{
  "num_hidden_layers": 10,
  "hidden_size": 160,
  "num_attention_heads": 5,
  "num_key_value_heads": 5,
  "head_dim": 32,
  "intermediate_size": 640,
  "vocab_size": 1728,
  "hidden_act": "gelu",
  "norm": "rmsnorm",
  "norm_place": "pre",
  "norm_eps": 1e-06,
  "positions": "learned",
  "qk_norm": false,
  "attn_scale": 0.177,
  "bias": "none",
  "tie_word_embeddings": true,
  "parallel_block": false,
  "init": "normal",
  "init_std_qkv": 0.0157,
  "init_std_o": 0.00351,
  "init_std_up": 0.0157,
  "init_std_down": 0.00351,
  "optimizer": "adamw",
  "learning_rate": 0.00257,
  "beta1": 0.9,
  "beta2": 0.95,
  "weight_decay": 0.099,
  "lr_head": 0.00618,
  "max_grad_norm": 1.0,
  "warmup_steps": 217,
  "schedule": "wsd",
  "decay_fraction": 0.561,
  "decay_shape": "cos",
  "final_lr_fraction": 0.05,
  "batch_tokens": 16384,
  "max_seq_len": 512,
  "doc_mask": true,
  "train_tokens": 106700000,
  "max_steps": 6513,
  "dataset": "wikipedia_en"
}
Each number is 128 + 32 x the weight over the matrix's rms, rounded and kept within 0 to 255. Layers, rows and columns count from 0. Numbers have three digits each.

# layer 5 attention value, 160x160, rms 0.158, rows 78-95, columns 0-159
076101159125139081111175039145126177144127169210149124128065084196125089125160152156118202127126157187124141103121176084087149134057095194105138108088152173089255145063000186134195150056069177015185124145201125088072157117120134177071174085125111134196123164087134096039132213099091173199081171170109140045152107181136085110107163118117056087070216090162201122192089115081118167196226130176081121110139132175075140100203112130051154084104140086176121170143133154165097122202161145
115042046091135149042122085180097101216081134067099173099157135067190167157127123106107119114140111147125091209178096121202151097167120222144137077132116105100250143178114133104138124138098133076255201211064210023137196010103081126103170084094205162107115140077079146006199151042098048161161141111082153053181125137136098103145171180128040117140092049123224127115182122082032108086155097219128140176014062148101130191074134065142103165127176113213074176133141118255121155230135111
179115182148131098128131146122089106037161119113111086121136133158075126103098179164123096138123129115135150064169141172159072162093133144121124164106160161119132102150138177148127125121120140168098119085127052115111214118145093108147092085174147087166118127110155084208132142184193133095094121150136134109078125162110097160150094128125130104181116159138068158167127144132181076181146128046122131050142139105151149101152101157127155145091163158022146141113130150128104140028093147
085174151138113138114111159113086231207114077112116155079044115160133160133227033071132103114110146117119125243098061010140077120133127133116112160096136126115039130087101111112098180110120159092125144208158126252135195110115095113029140175189164171130195090226163096081067137103196055140219134167109134052053130051177163057063135053097110100105153096218113109000017047155173094015174079082106105195111079163103129145142141064190116111177124057167173045094129063147146110164075120
070061084095068119077142096163036050177116118064059136129082091099143149155118220146147203090141148214148120134139018095144162153121088201097176096185106131086242130153208103098221118110066113066193134255180162123145100105128145125056128075074166216255176152159145094011184134152143181214117131124113183109111124210000165111136188130186057060023196165160192109255229132154112104100255114255056149120065208178168083089097143169051130050157136187189188198098161099244099210172165109
130214175127147122122138136115167161151144178152133115129101225120176119161159091130121113129107143099124125196080142130082137118133121117148081112133182099141110145129072102121091178110178116129087097100129170134101087137116154128150113157084121114128119122163111115077081142083101153146165107122073106129117124125142159110109113135162163140150135087124120110075119095157132121108076115157147112120079154134135158120069099135110108130134103091185143076144123148101175126155132122
134189194110124134179133157089125146064154099109101018112090242236105105141144123139095081140110136100151080087144159112180082211107121083090119134051118115035081130111100191190149150092082180173062102172130081119140186163198099120118107105170113089179151118223204078000047169112191040136122116147129127068071108099137154126102143111064073082115135086167046111020006131206153115129169110038114173155073113149139094134132142119154129127107160107086150169093109140085132160083117141
140137163122097139193144079155179152072185189083184141068130193052117083165131130167109156148038165220079145219128134172233101105091114152123098165184162135129146114040048122156147122132055148113101166055117203118170182146114132153070114060227171105135075090060159091165093181110111113166092094183092100039175114070131071078108155095132092147217196134133116134094129117104150155137152049084113100106153091140143113145124115042163145153115120043101142081179154178106115097061197149
126113132177134086207140067156197216195143189198254170147153000090095052115208103096132168126121105133094185108130147097066079052087161119166131110082123107171171120083038068165125053142110161091071091124146139255130115142034217156000140200095102121093185106116058197210132114068044219138059128146169187191236135034152144108027184103091190173158130244092195174095124220114137179137091153133157114189255134130131161123129103189117123057148146120128161162152105106084134053132171106
136161176108130162117170099131199118147147120068043187090057133094127027123128110163059176156092176180143139122205145072209213107074063121104103181144127139116145148050114116117075099087122182135141073169111097149072099131033062173093078074153255180161169121113105113116115145093242155042108176121131000069130119226106143121106110130142215090169221056173108158169093023051154131073220176086063079114182083091170142107113150168173187080093050120100108067118160108078065002113184147
098169113146129151111128141144139129249103140127143211141131099058216150122173078119098186114156094108123140189116081090114162127167143123185081122163130099161100127149195044107053123153180055135136102127125178180164074139044137134119139197060148167093181134158078166165147085084089123171202169094139116142143147080140174070135118145159175165153130137063174123104198113099120142105103143162132112146145126121142154146063129113140096114183085082189157057133108111102161112169100088
118072080088166186025168163111082023058113131098019161144131215086153128172038162154104124140138158134153153097093093197075189131152089138092179173218170126152175127224145123042124102202182103117090115079120139079126000089143123068255051049082147143193080132017115091163151105174157241103085084121119052159097129218000133216194000148234116104163040094115120114255228091160101099142097164203111134004036223096144157095126190254103178111103098208101073076066138133036089137133108145
174112200157069156136127157102100180223198109245118097129039073190151174108216200084064200109182136071147158133068060106036149099106134161170083120161185127130174099162116090095106141074153088070086072224201226226045097066069139077067121191101104173100245154184100096050182098074101110204177173196105134092067143143088169064039165177150126136123147132108088134134164220197121177136120143197125087119130130162140134164112087117102089072161152160109165160103133142180128108130080114
125109110114147104130119117089182136031110152066106134111144125129096093118074126132210037146087151145118124104179143136119065123121116141114159160103129120140081114123133188142135191164095162188122176069117050151122130126163110121136105037190128066193055099071110066229085147184178176059081086141135119169104120157132115166106145091133078107166052140193119148154120081147139078180160117059157163133116116097127150103141075129145134125103142183045127155089132086083116110075147155
098148130121127188115142184112140128150082133076075096102082165106186149145163020077066141152131130076135160255103080075117111107171092114080163169161096105107041126144093078102083071121165143075055101255062125188147085126093070092123080156127223182085165103222124150028078104087196087067145101119139082092084129060091143097080076157170190165171153059144079100009144043117143110000087189178085125081110089130137075105077216150255149069158080098181074026082122121004083143184100114
132047099146138142134129096150132098103138138081131168132160059048097116099081174119121145142129117153127164095175129127175105052104113165127180146144077114134170103132113084119174045169076153109120126158089119154155182115090120108104101076168162120094147129083126174212166099122156126076070115127202130127172135114116069165103148135141210157185128170124124178125171175092109127081114148111108129152192096110151118129113127187165156086111159190055097140126135097079069079108157133
077135088138155108126159082161120122169057096156108198156074000101065083104146098139117192115113122201120158090105134066115199125117124060103226136132070196208140135038191114098142079142149173091088118125217042223092000233105176208105134206152157168160172133122160158228132115171161223081068161111188107192165136092081136141220053073078207145013230184157192142224123084054223123174179211156104073082255229138124165089207221231091201079155055140164137062160144125093087084154155128
038153109094142078134144080147133135124093183143154102153150138177171090158147114155198098116101141147124123131126188090102126191110125143131132094087132156100209160105067186142177177115118116117165174087170079078117118131181200188113184109076035098205064134111135113076108192144051174204132132123091189165148110159161174119116184066111005079041129134167203097152064112144094131175149080150161194210064187160083152082156095132030127133111127099214138208145143110156185186201162139
# layer 5 attention output (transposed), 160x160, rms 0.145, rows 78-95, columns 0-159
202089016110146066084033198211081138156158135061101110095171202154061118076115070090117074127128146135085147147132067117122080060150132042110121195170117101117025128221191155100176164084167000169122096190143106226085161084101109129209050106095097188129175085068169186108068166191126144081120219151116018143080123125189130150080104088130148163180130154133126109106068172110048092085123153168093055161133155157094149126049164144190131155190176129093165115163053175106103189068064135
191126255182141076129148255146120098081139129143136063086115114153091123101171104218171069091136094075168117128163187106123094173156123110122149180117073071196051148117184128187130195059177138168124043077162085134113170165037144083209042158159154180136134153105102119157079149211116181143034016235150000196166141138131089161122193097176173165071159154221149125243175045185129140144099135156142174157198105141135161140095067103102150080124144069056212100125106168051103147143154115
098129122115131169153121038102167141161121133158070154184130122117159118114092109060130125130180133137134080150081097166114126096122114146119120152144148140122086116128086064151108176111147099090128128169103139190131041179167186182121166099111105120094211119126115121118160086080083112107167216064112186094177131135110125071110094144098190146159110091163144126110043092119108109107143101140117129166085099135113121072167151165144118123096063125219092131121118092162153121147125123
076164084076138065199151209120116172021115191130121146081166097115090156154170200107167138146000131171151022136208190136125185255138174101123129051170100120147208101101167153092148064152245163187145186092156023169118133053116156061151165043162126142155120146086056085138097156149056153116148110097227136130125131132115111129149092041118135099133065127154142111212190194068086129250106116100149130105161188139130113098137067095055127168177181153037130128168137136066125170079058118
158160106213140105000111156236228144013124126196240084169182144196110132033081095204145036109126089104125088192181181081078153106088100069084153205116108035189050140131191120150148208123126022130118095094092012126043145097020116128137084211162075161117097093059202140141122094166096207172114135239132000137167132048153030197126164095152091128220103156163176141070097123185115159120110145111084121151153116133143147179127092101199095121116210180084209118199063203097162148198106118
168043109166149077182110097098096104114134125130126154127135127120102125155131173107104157143119137192105177128102120112102147122167135118148084105159098156113154118106193136045168058112102174157165145105161146078128153085154118103128108117090129145140110126114117124158089177168154121132125094112163161092095117116140138169126114112119033115068130131106093129115170149111151158166144147103148108105140101119113146144101159119124110152164137119019127177105104113083127115084118128
151063101093141079166066096114105155125197147109101155130157125089121113098111140011087180095188142175085093147092047140111160150140126130122141090251075139155125127189161112142205106095165073132115130138168099184099064037163220138142198062156111158126166127047019167168147131093061185096239107081143187123164130140140135019150063129093230071169117098128129090194091136007091106132104060164090071144133079104091099109148113139126066192181081164078121135167113040134190128130093131
172126085132178025157073173132067147178102166161095157124060125180107083130091100084146043126231156121107129148111104128110134086170154153211111132052077106138146137214097161066110116107209075066077097189152094224171186129194204176177106106000120234177193121096080134125123169119120182127136215074047111110119090228104129136083068144083198127071133061114045083125180211098138087142109145133175115104101177094017090127054104135083115181182097088155155128103092159101132141138153166
052136005032119177058114151165066102206071110050135201049131127134117115216169127129162107153062125035061104061155173162108108082160153133085110156082165133112097111226132221055118000173078089049099163081136185111162175143123032197081091176122118098101079153177213111013169159173156081156112204091107128091027094212160103180103115168139086041109193163035081072121133207086110140142197186102176160069092204108103122132054202119160160162130184147156089103134155188127087226097154155
137119074143120111102101136145000126060140134184113172090070125171062108129082000117151071159174070076128154153143129103071018163152166064163151099034173093131166125225137181050255180070156000158155164167129205202135203084222197070148162048151049158065196119118146142104103114136087149096177255056113188058073149095057128113091064171072094147164083089255097109000178134062189058183150118076102099113041123125155082132142181130124075200099096176021201036152099178148121168121127168
095133164142118165136180159140132111048102109142172107107131100129102131179173168174175139148061120101139139111167203133141164142122132132150109085084129095101202115075157183079149067169093214172149181069096107057143179110106103098093084123159160124121074129180157065137123157158149101177078055144194116110109130128115131234125172140131033114032116156132135141112196121193173169168139178099138191076128147119155112158120116090090158120109161139075120145126174136092080128095111137
179141185255112148090119000068180133089130125255139119210108125152120135076037097161067131156178115211207200181082120060145084101072095112130124128064180173079080162000162100126140219093064140118156116153092218066158127194104064076118143185096092117120158103135169155197129081096149085104087227124102149116173150027112155147038200113147087148146135116164148156027140000200204167096153111081104079141106009196142163199179154172158099104063102114152161167071129143216159092190171089
068197016098157143126177145161199148090107106094134128085191054098058150168135152097155138167010115132147093146150214157137185106145120110095151133137087131120076109095179112109109073151126072180213197073039039072085092109080170136048103111119147067099077141074134127157143125209111098157146054074245086100110144087193087227135171128151091103098121181113139129105066074135129155120154162112152147110104133143158138071109121083108186138114255149087152147158183113093124142110092124
126117174115127126143103044098125129173118169139114163162104160138168124106097150147108142108185142169144089153056091117080084140122148141107120170097170133134121124152096101134061109115176150049128097177152197173148071162176136139175181194114111144088202164113119142067116111063086144076157236111068182125139134137113120041119090121127181114158142082149121120155110121114118101104128069103088068143098123132095133115160123198154076120114080130199122113132087175224164135161168109
092095151164097072139153134080067148041119147199133154051125048109090141130159144147108108161043103143166126132179180078180112210078142115116126018136115166143180134062139146076194108140172178208106212075134113065158201069122118053158197084148111101149129126129072097215109112146114177162118079076191204121134112092116132135116142111101061104105114127176133131102167096050171175255148116082167171099138095123119085195111140088036142189114148136000187128152206155114158137167102129
069191157090124172065144146082094135151085116145121150084080083143147121135130073150181056130144102028129106108141167121123080113093128167113145147047174144175101139156065137177089156129159041077067098114126187120188157200149133175131153187119100109092153138143166125069166074111114128149137201112067128139127118155102109111099129168131141098154152101159117110086129089106133131147163115128176140111106100132107104116153162143120136121076129117200153051114181180169136158185202132
082150000110073193035112095215079140090172136158164161148131191187138122152139034127095126157077114097117159082193121108161063143070143084114146106052253109057189100134078184061155183195046062121070197188133114143160220086123033079055131088183033079107088065251255144011142128097144072100128255136088163156029091114089161178119106096095061158222081191090185136000149248130124111131159184081082178127096251144162147174098228119181135156134124224162088096164094188188074152119100134
225030129137158075109040140176136105178158166063149085152167230155116114084118162145077149082183160191085151141098058101094140091157144079123095188199122097117077140181208144140162123095084143116121073144198147170081131105114071133206081168129137177160136128115159159111072174137150141086083131217103069155100135136167115099130122086165121104168135133066112116161134206123069144060121141152073051144183123122119159160097115148219072133211133148103120151154022165108110162071099110
# layer 5 attention query, 160x160, rms 0.11, rows 96-121, columns 0-159
153153095136115131139110134101119132176119118186077126129113156108140131157106116120149130095122157077171134121119070137119160175113124110141059148144076094123112133103117111112125136086116174188123146122162119144165116128145162104134112156141134138156174116112130160133123092123157140124097102136177135133126170161103113122135114175164094111158117126154092112144108116079153081139165118135128121163117160110092168152128154114143095147149138140142156096110140119131145127111132145
108154114094120155133143161117120124086161130100099173083129123168138140083129142125159116126022118087138106084132083122087128147089107134151067120143101135150155119103158113117133083100117116108136139114141144180133089100128138107122136203175073069142139139091187139148115141166144130088122180127150186146116122142124127076130156126114105135118131110124120095186116100107109130129165101102130102109121103112133104130108085153118153149120148148101115152097095171149121110103122143
113073141153147136117105121140143118093148122126127141133090122116098189125159129130109109138153149178132117124178141128103125133134085103200161110148141142112170139151077131141119135105136150121113141175162104189168116116139128146117123167161132096123099094102146142124112094143139119129116107128149143176099076122105119130129099151113127119101122118106133098151118166115148092102128106136146139125128118122171092133130136108143126123169113137102111143119076141128124104093114153
107091139170142142137117118149124126088157119105127146117090123126101187128139151144119112131153143168110112112159129112128127140124092097206144124168131146127156129132095097127102124137145123131105126138158130178159121112129127150101142138151118133133092100095170111127100104127154111115135171126130141157085074124133141125132116114114156117099118116119142103146131161119141116120146088129138130140143100136155117142113133093112114118140138112092109159130072134102137105115113134
104121140123122159121113131141140134088155110112165152119148115101119114108150117124105112147104084157079117155155159120130099117110128126103134089143165138114109135135143129116118112179126102135126117114105114142127133129104113153123151141110111135136082132142145084125151168147144120128165164133099110131081073112152200098153127053121142109106158150124151142170168122166103154130112127108126140112123061128169126127101118145083169104119171097097126168136095132090123133125109117
136066075061145150098121134179139138094168143089132118117084156151112157158115125152127146135133138075133138080070072116131122154041130115141170154136108109114156100168187167070122096125163126095141093118080139164127135130184152128170081156130163113095122131078126090143183113155126106073178109097127178078136124170184116074091166127079176203072119123099089179119049112172092136134095201116138079080042171137125130076096111163131109105114123110143163113118113140116160174074093131
136034169153103091150089096074159157122181119139122151153106141115128147111075169139126106134148157109117110108162101140118122167097115107151171103077124169182083155155076141139145177120081175119150146126110111146130128089066154088108127146117149143088155123150113156116175128197123204089109138145121154105098142149152153118223077110117124138168159117196095136189133175120119106156141153120180086108153112121079134122138132136112100114121117128140133115113137161154119149069112100
164147115148137078181124130110186116196113132198115117111093147131185126156148127145106166123176159147152123100113121106112155135138112107170171129090144141118146155133070123140189192101183113128109143184129127100092177132118149101120152144092157152114155141118104154076120095129158177137147126142114122113143156137096108145098099156124117158136117137150124149088116141113109115115115105142143147159158157101137164149130115120125145162144092128166145096126169092191155097149147128
147092141121135065083126104088163110156107169158146130138137137141153118154122162125123149127184155121141129124080115136128121113158113136172167125099147141127128140164099131145186162127130130073113125154118121114138121152152123117137131144110176098103141138138048161118131119152091180154097085147108137098152158141117074164123124163119103126163117115130095125082124157096152116112099128128147133131146176132119125144158134152155103150148063160164148088114174130173122116153143121
098130067080107201167143150157144136091172160084136146083097128113153118155176070088107128130101104073109147107104101116074181112064140130122078144140073089087138113065213129083122105132165078161188155127120152181146156148156194170174102074128175124112143124084149111111151123111159118087180083124168129122092110107123177082099145124176142178055131109100136149152111104146075186144091156127101134088105100097133121112118114118111156101116155110119120102115112072136170101069099131
144161149125135125163119125125123118142121162098141153108153149164154134141195112112163136137119125113134163094181123152115123114119123069088132105053146157064139134116139146164142139143107147131176124129107140094146134098128131142149107159141151121133138122127113109128092128117142080119108122107218156133117127095107155132156128095127088126147143098122155142112070128085139082037120139137115151129141152140172116112165099100144069098138143147147100147120121151123122142139123169
134156173109070108116156109128117064092152106142104143156165106137117117107099156123170102124084129107150113171076061111125116144112128186040077175120098109101078139159121071124102192170024149122157128134123125130090110094127109094146065117150116124120137158151145138157174162169128124112110107110168115115164140132142113162127133196119187129156117134152077098170144110110155092161140124121112146114079127111096128134128121135132091153109162163092129116102141117141145149129084112
115075134166148136142075132150131107101145086156098133129083142109099217118151129135128111137175148191149126125194147117118151153129079075199160114159144141112159152150075111122128128124164166149102148198176123163141132122119110141126128154139136149149092085111166137112089087139176114135155142136144131190092068142101141125135116138099127119087120119109149106137112149124129095103123089147140104138131103125159104127107160091116116120162114118112127157127070121117139119089103161
136135085086141099079120115131159123088145160129084132034146117146124096192166076051135106130123136106146149144118063135124110133120131088138133119127168130142158133146168152085111064115119137113090133090091100161217112119149137152096127127145115100127132115066087104211128132094130093143107095108066160165097110171118136127107166126141113066159102126146109100080106164094169063142126183143131214156099149140192166160128067142133161162185164193164184154093096113146131108121115135
109179107037127123125131151112154160147178183074087220046150145157136111127148096041191091141110122053110102124085130124091143112102115117125117119088119136146081140102180131113194071140093117102088123128145132145150109149147153161138170128159114091150114135084111137150120145119131150142158113132116115150128105141149181089117160129180084098075106120168134126095097123069118132152120142120111136131121103139143102139168074158145169131113140152104150177093067112115133113097106150
127144127121146155072154152150154145130128129108119118161144100138162155155111087082132122114114117077116119128160182149136138164141136128096103174171113148124157128115136174127093110117177132105100104108151092159132108101185108125161109161135127084154140139115144089121141134095106085153190086170155148172171119108119145127129134139103091105083082153092173103140131112161142134111134134130137145123089171151135115107094157113161166140124092115092145098127112157098126127129110138
125169105145120105161119147156123112184137119155135053100085116119137119131141087131112133133128122138129119123118115083085157110136156141073154137111137145181122111121138125122137164120088103182174109142108112087087154109119167136102155076122135205094166117125114109112123106111144133118092147122086111139090144094128155167118089128202122117141151144142127134079162143173117158132099167146117199127178086101098179145092086082116145149124148117172129118111130025177134079129133110
159055052175181093084098141098178130103121140163191144126110144132126127202132103126065171138222172166134141106145171177155094118170134077188210101099182126157179121140083162155142111083183122056088149179140097113157103153136120113132150145120161093111123126130071114123122099121097088157131071136076150089148127134082084161083132148105140116136101158125132137057125176115147099138087151158172144120140209162169128150157156153155147130156072152187134121139131122176096130154189123
131090120120114137093156088103109128126147162103202157124147098187119108154124147175114177135099101096083133090056085135120087100115154140087141164082125100170130103159186165139092126160113139093132105102101102147163086139143120145117128142169136070091130153145098123145181109173072109111047098104118163073147168083119071146123133161155156136121114121150088148125150115112126120189112195083146159099117194113122131180160131180168105123096138164145094100104185116158063111154153107
144073119168167077127111126154121181161092103162124040140076110121143137145114097163059119107195154211189143107144123143179146116163139108192172112130149122153179136125057168152122148063151113132132125151108109113172141106115134116038140105111139144117160107108060130109098108071134128164106122146085145120090134157115076179137060143095118099203125111135118094094118185116139138118173136159142158193168129155100137137124110086134111141181113115177167106138141135178114099148168142
105150128107121168125126154161059115070108092102125107143144110122080129075122126112169119137013088119108136137139130130143117151111148146044059131134104129111142110098168097100047097141111126138162110097085140143111133073139158125128096154134077154144153138094174114177144162132139082098128187111203144154136117122159143096161147091096150163124174135102155117164100100158101130092144149137103127125098109129103123083111119122095142120115200116149149144137104168111125160111093136
105123132115083120128117100142110113126130158123153126117125171127144115100139150151139130135114113115125139120068084103128131075111142143113130092080097120151096112146154126133157165154074107112180120121092163090101123123097141141143108085129155145071147156147082146134156130124097125103095142108129148091125145097139105167120110129161120160158180098135093141118134113098102158138101139130116132115132139130105124135131127132101111113111133159171100099105171110154130127148110104
130182099122136135126135150123169129150148113148086157091128123150127130160138089102142123128121124111130117114153107117082133167122104124109125147147111125119144141114144138099149099115156133159129138147153107134136145115150150131139172167166108145138138118080201130120114129147200159110148151116100142145114121139105180067108127137129123125090117156157151119170127089135128120120154108108128115104123088099160139141097108126131169173119161102112130145139086129118137099101138146
137077157130098127132113102078120124141121127154158144189133111063117117122142189137133127133156139134115114170102150145143132102148127103154141084096151171126082151135123095136161156167106142129106133137117128138105125116091109102147146151107154132115101124177060139115143137145114178159138115157201078096130139133170132150200130143116089091133147116120099127136139170107140112131112119138121132131145121127124134139163139132099105106138080112130155108113161124127128131125116116
128091140128103131129150134121129138153182128073150154127155084165119157084127204130119150145112103102073111098119185095139137175147150147142134187166182138176117139111111087131103129152151120095118126114132099147102121134094098123102197161146111118137103132119139068100167143162139153103118182168141132124132119099140163124161152092121169151094105154117149136156182115209103158154144126092134127103178105141089130131113126120117145123101108093073091161091120125123116133148102114
126134146125095121167104135124146109121100116199111105132132114095176100131163122132107124131119138117164154144155089156109145099160132119095124090078158169109142140147144140151156154110117142167175152139121134137126148120086134107150098132113154145117152131188082169129121126139110153147140095146154131149149146154105117146175119142136077128167158134124114141150119141102110099129104144150120151138142150090155137147139110146122143137153109173189146092123164115167144130122131120
# layer 5 attention key, 160x160, rms 0.116, rows 96-121, columns 0-159
143109142190107155125162107136122110085111132106130127107101138106096121102116150137125106000148249130116108149147139112154147117097044102117139107126134165140103025138102139189152121139147124119124130160117124125081141117144119165145114129100106084070085077151105118132131106175108135116122127143112114146153124136142149136126143112122140134117142102128145062109152122080070113142130115122097143094121115172156109121160154109126124162027080132115075118119189113137106118073147000
117136121055091124097085125142151116075146143117145140102142122134136115131151130136145137246115038160123131139079098134129142115139231157097122163158118128100130203101125115081077071124127100122155124089118118143189094143117132118138175129128152177107115169118133107118137132118162142092117147125126134128102123126122085126089103133119130139124126135134122113122143089151137131118121139157140105139117108065086098123080120133129149118208154130139067121133100136156162150140133221
158142107078155114145094160145164141130137127135138099156149117125182146090139115147111149255130000116145138118105129161124106124134249186108167156126103128114149208141139126069090118127129136121159138114126129118156136152106135079105185119146159125147165207133097103135139120101164128134113141133129110087110124140116080116107087150122139146137106146171106171121123102138175136130143157155161172129137145065120142136097093182118134091217179150140120142149101130143148168172098242
159149117086152113149085169136147135119148117135149100161134128119167148096141115125101155255106005126146136110118126161115112128141255161116148149130116139133154215142131128072105108121132128131176118105128134128161123150112131080111178129149160136168174204129111095143132128103149119124115150124118134091104112127111071110118093151108123160132110135145086176130115105138169136131132150161171164141133144060120138139110100186130132104226190149155126139146086121141137155176098254
131142125044144099140080154130128144143162117151136131155150140144151160129136123119138155255105025131144138119106119152112123144153230172119122170145114107127139247097143120078104106116131134124135135108140144149174121138104124079113156133156152172197158185104142115129124136087143123146119136138164139109117131125108088115128113133129108134131105164116110187145106141164182129132125141170154119155124151075097131134102103157118146092240165132119163145132064155127141171178111255
154115130129096099150105168088144108164126114127137130159128079152107118100128113065100116216103002115107134125150123106083084110178131128085160154135118106111115161198148136098099128125120143127167195125137091097109142165144176141111146126139084147117143134142112197180111131176151129144145157094104120117130149090108106079136080165135139120165155198129157116127172140162121182160120157106116120071137041113096116153127094100116121131149158125160101114113074123115111203142129190
148093149145113114110148121108133121129141170180110119132113097105102129109119140101126088026141211129093101163154111124105108094120054108129095124119102132125114072145129130194131109116148138120109134143132105145139129119161145149130079160129156102114098036075111136146131109172117154115085138098147101121153087139151131131082099146143157135124158144111168006159158090091118096156136134135098072060110146153130094133114126094125138173082111109105123094105155122107133102109133022
121115135212121125125182088138110128129106145087118116097121114107099123132130128114120085000155232121115118156174143113144122142104051088137129074109130147134124000137113141189138116146133129115106123161125116123096156106131132177136088123107118095075098057155116127126124119142093134124133099117114126150148144115139162141124148116135130125141147083137144059118143142091098128131125133102102122098141128171155106121134145112143102132047108130115088113145181135117081100084133000
121100125201116145120185096133129114152094151135118129110107104115114116129130122118129102000158232132119119144150124104136124118110025086144111089110129119142124004129136129183143139132129140132092140154125106116104155119132137182132074120105114108078103058141132153113128132140112150133122118133113113150139147130136182128126150124139142115128148098138152062125153114095094124131138117094109104103137125193145131128150145088135102162038094123126111103120184131120113095096141000
118157164066130107157081145132118133124136082101139126144131153159123139125122123123133143255097013139111149134117118109110121134163216185081156178124106115114112234149112127084117147140106144138138107138138141114154121134109118126118199119152141139183144205163123122150129125102151090103138124116144141115130124115117105113145141104113135150145119181168118202121128132156154135102135172146137140130134117085116123124123112160130135067218174117127149125143049139126122212165108255
135158112145165102104094102110132126134140119101120104144157154136137115131122120172146145175085089159150143122149116177123121142101175176114171138138145100142137174112094155120104123128070141149167147153122120123165104135119153127104173090126115143144107180113122135143129149110189175152128138099121100128138174172133123135098149172144183113121133119121102179129126104143154160124158111082118156129131151125152123130116116154132132113152149149122149139130108132141138138123130144
128075110130124172100138105138131116149079158147151149126137070112114121094151127084125109111165198131161108147123104107125128113119075111210114116146131103130141099136149118175145116134170150132088164129133126128122129112137171134134115151122127094134110050135145140140114113139124144105142136154138108172131148145154146115127145134103105153087136166115145091136137107123116115141118048147135111113123126120156131142171142084123160155089082114134103117126177094107139099112173070
171147106094157101153095169149153141116142130140126094150153124115174161093140114123098152255125009104142128118115132177117109133132252185106178153127119147127160199158136131058099100112137126104159127120135120135151132157100139073102185125144160122150168209126089090157132102109158114131100132128132125078101133128104059112103080155121134148141101141164105185119132117131191126128138165174175170131133144067130141135091089195126136102224183163137120149149092128146136165163106241
125094101066107141135148112149134121107119122129142143174128105138158147085087122142108153179136052152177126139111139150123120091069157159078157136169053087126103185124140120104164173125107137112127179159143086121102130151101145066118172099166124138114166204155155209104130126106149170149141120174200109105142179095145137113123160150126160143125124123137082167124127120150178166161103161118160104117145117099122122114160097127096120099162141120111121142158145159170131203129128236
100131120091110127127091113130155123102130119148133166141129123124145146111103138150142146233116024136150135133140101134132144106142207184078123171159085081110145210100127144082139144109103159136148133146141119153134123147093127107128166093164148171135154204173136144134136114080178147100143132144170117118142163136121116123110150146136140122152132157132113190127119111141211156107120162138160143157142115073120138107105101131098126091231153152115167121104090132156153163119109255
146149121061122139145103146138144132117166135131140121143128144109134113139151131148109139180133057100144169137103163175165120120165170201081135143154121073110127188142160128084095150116127140123151172114104151139116178169112128100134152097147118121134131181140137137135151135104167141121104117093101090123110169125107090107177098124124119114120117144150118237122123102152144150149134173120146157147112130128148155125118121131146167109185149152137119193117120152130132231146130223
105105192153118132152178089104102134111103109070136146137134129134119146121078154150114087002144208121125124150176107109142134117132074075177114099120136133152105076143109153187181157159128130123084082152124176139150114109145109173130106137127124081112101087146110119153117122123090096109139090126143165125131076099176123159165141114089128142147125093103102140120127152100106093128116109122088118087153129169176086130136154116137100162061123114122141097137147136102091126103122074
138114114169125138144174112139130131186111166131108115110105100120144143155110119121130091000161171134123138137128138131134076110097045119111128083097109108118119000147146131165141178149097123136107160156126101117078164100134154160114094113110124094088128059134130196093155130167093186190142126118112112122142124103133179122130140109168144100143153091161144066126124152117093140149135166091142128117149109198119136111147115116110084126056118125139141114147197121142127111107116000
106093131179102164104168081111112105165115144127149159123093103110106095146115135131128091000128198142105124124156123105139119095125038079159098107104122109128103023133145120197133149160109126140107139132124147103122137104150150169136080117099102117120099070137129169103132155161102159148137152105089115132171099132156186148144145091153152116123152106122150049146140112106050150148132099108102106107142110194104130132189162081129098150024080096133108100132190112115127095099154000
118129135182126144141189139108125134129113133123112125103117124134137122127136116146117139000117216111133111140140160101126120134091058057145144053130149184126118000126117135169154155137145127094142108158121106144103109119140091167134107162133136086093100069118104106126125133156082133132121114136146139112106100081153160129123143109113122126121134062104137085115132146114089103126129114110122139103131144170170115129117129137132127144036104128125123112121172146115106113114101000
137132114079133114116095148130132135101177106122123138139171149147147122159121130150144163255113050121141140115112121154102138150126192162125144174175150115130129240129136136061099093112124105123151136100144112155169074146129123120133156150124109180165136169103156107150120141119160105141116158124132153128095119123108077098131099167098112122119106154097115188135126139182141127123125122146131121160097111071109114144096113152108167109177164121135137142119075137113134175159146255
111107145204115104119150099087108115144100129130137140130138099148108110150148134108151107023137198157100111130141092099112119121142052087160109094111150136157124047133128130181149140147127136149085116145136136120133118093154114173129081146105130112118116063149133134149120132145109117104140142138133127140147101130153175137139165118128148132129136133111147094146162123134109124118135082125101092112156125168151123142130147079154094156051092105114140089129141131113135096110136021
136134132063126118127105143163128136089145118088152132143150136125129147086111128137128135232108059116141138133134146140150156134112229155114116150143108134112117207122117121097112087121112111118162121128109147154160114150117140096127163114128148141125127172148116108150126117091134114120124120132151142121126151141130080130120113127117111123137130135130125143114096126130130125134123181135127146136116123079102099109137120150111141111217171144126107148140113145150138167122127214
137100122187125121113138107125119128131115130181107122107122143101109130149120135099121100017166238130110121145135128128119111133130043130135131110118125135148152059092120145190150120113144170131064148121145103099124175125141093163130077132127121104128109056123132127138132124161115152154101115154118129141141121138108152136120148126147127129107136145134167090146152113107136120137148106134101104106135146172127145139127148117131128157050077113131140095121171142107111090118126026
116140159062137134128107130126148126148161162128135129114130142111130127146102141139093128217074069112124143127137129155120117155175182136131084159096102086090164174134181145095076111135140106130166134082107159138206166153109150106132113146150155143172134157091143088125127144113167129116138140084098136103106109151104081144151069153118101147145161157126116141158122088116156118140128136155140079131115150079142124118089141144153157092166162123145110147127091158096125132167127250
126094127168120112113166107146104114144100138131088115123147128125106114155124131119137106000167222156108118162148137141125142134096040158125137102129133126151111060130105104175169143146128141121067128167147110101101152100128112152135104121119118105094095077109134156127138115155118146148104098142146118151153148116141159150120151118147162111112121111136160082117159134111122123142125128127088100087133131176143126129137140117123119168049093108101104114142171145124106123095132017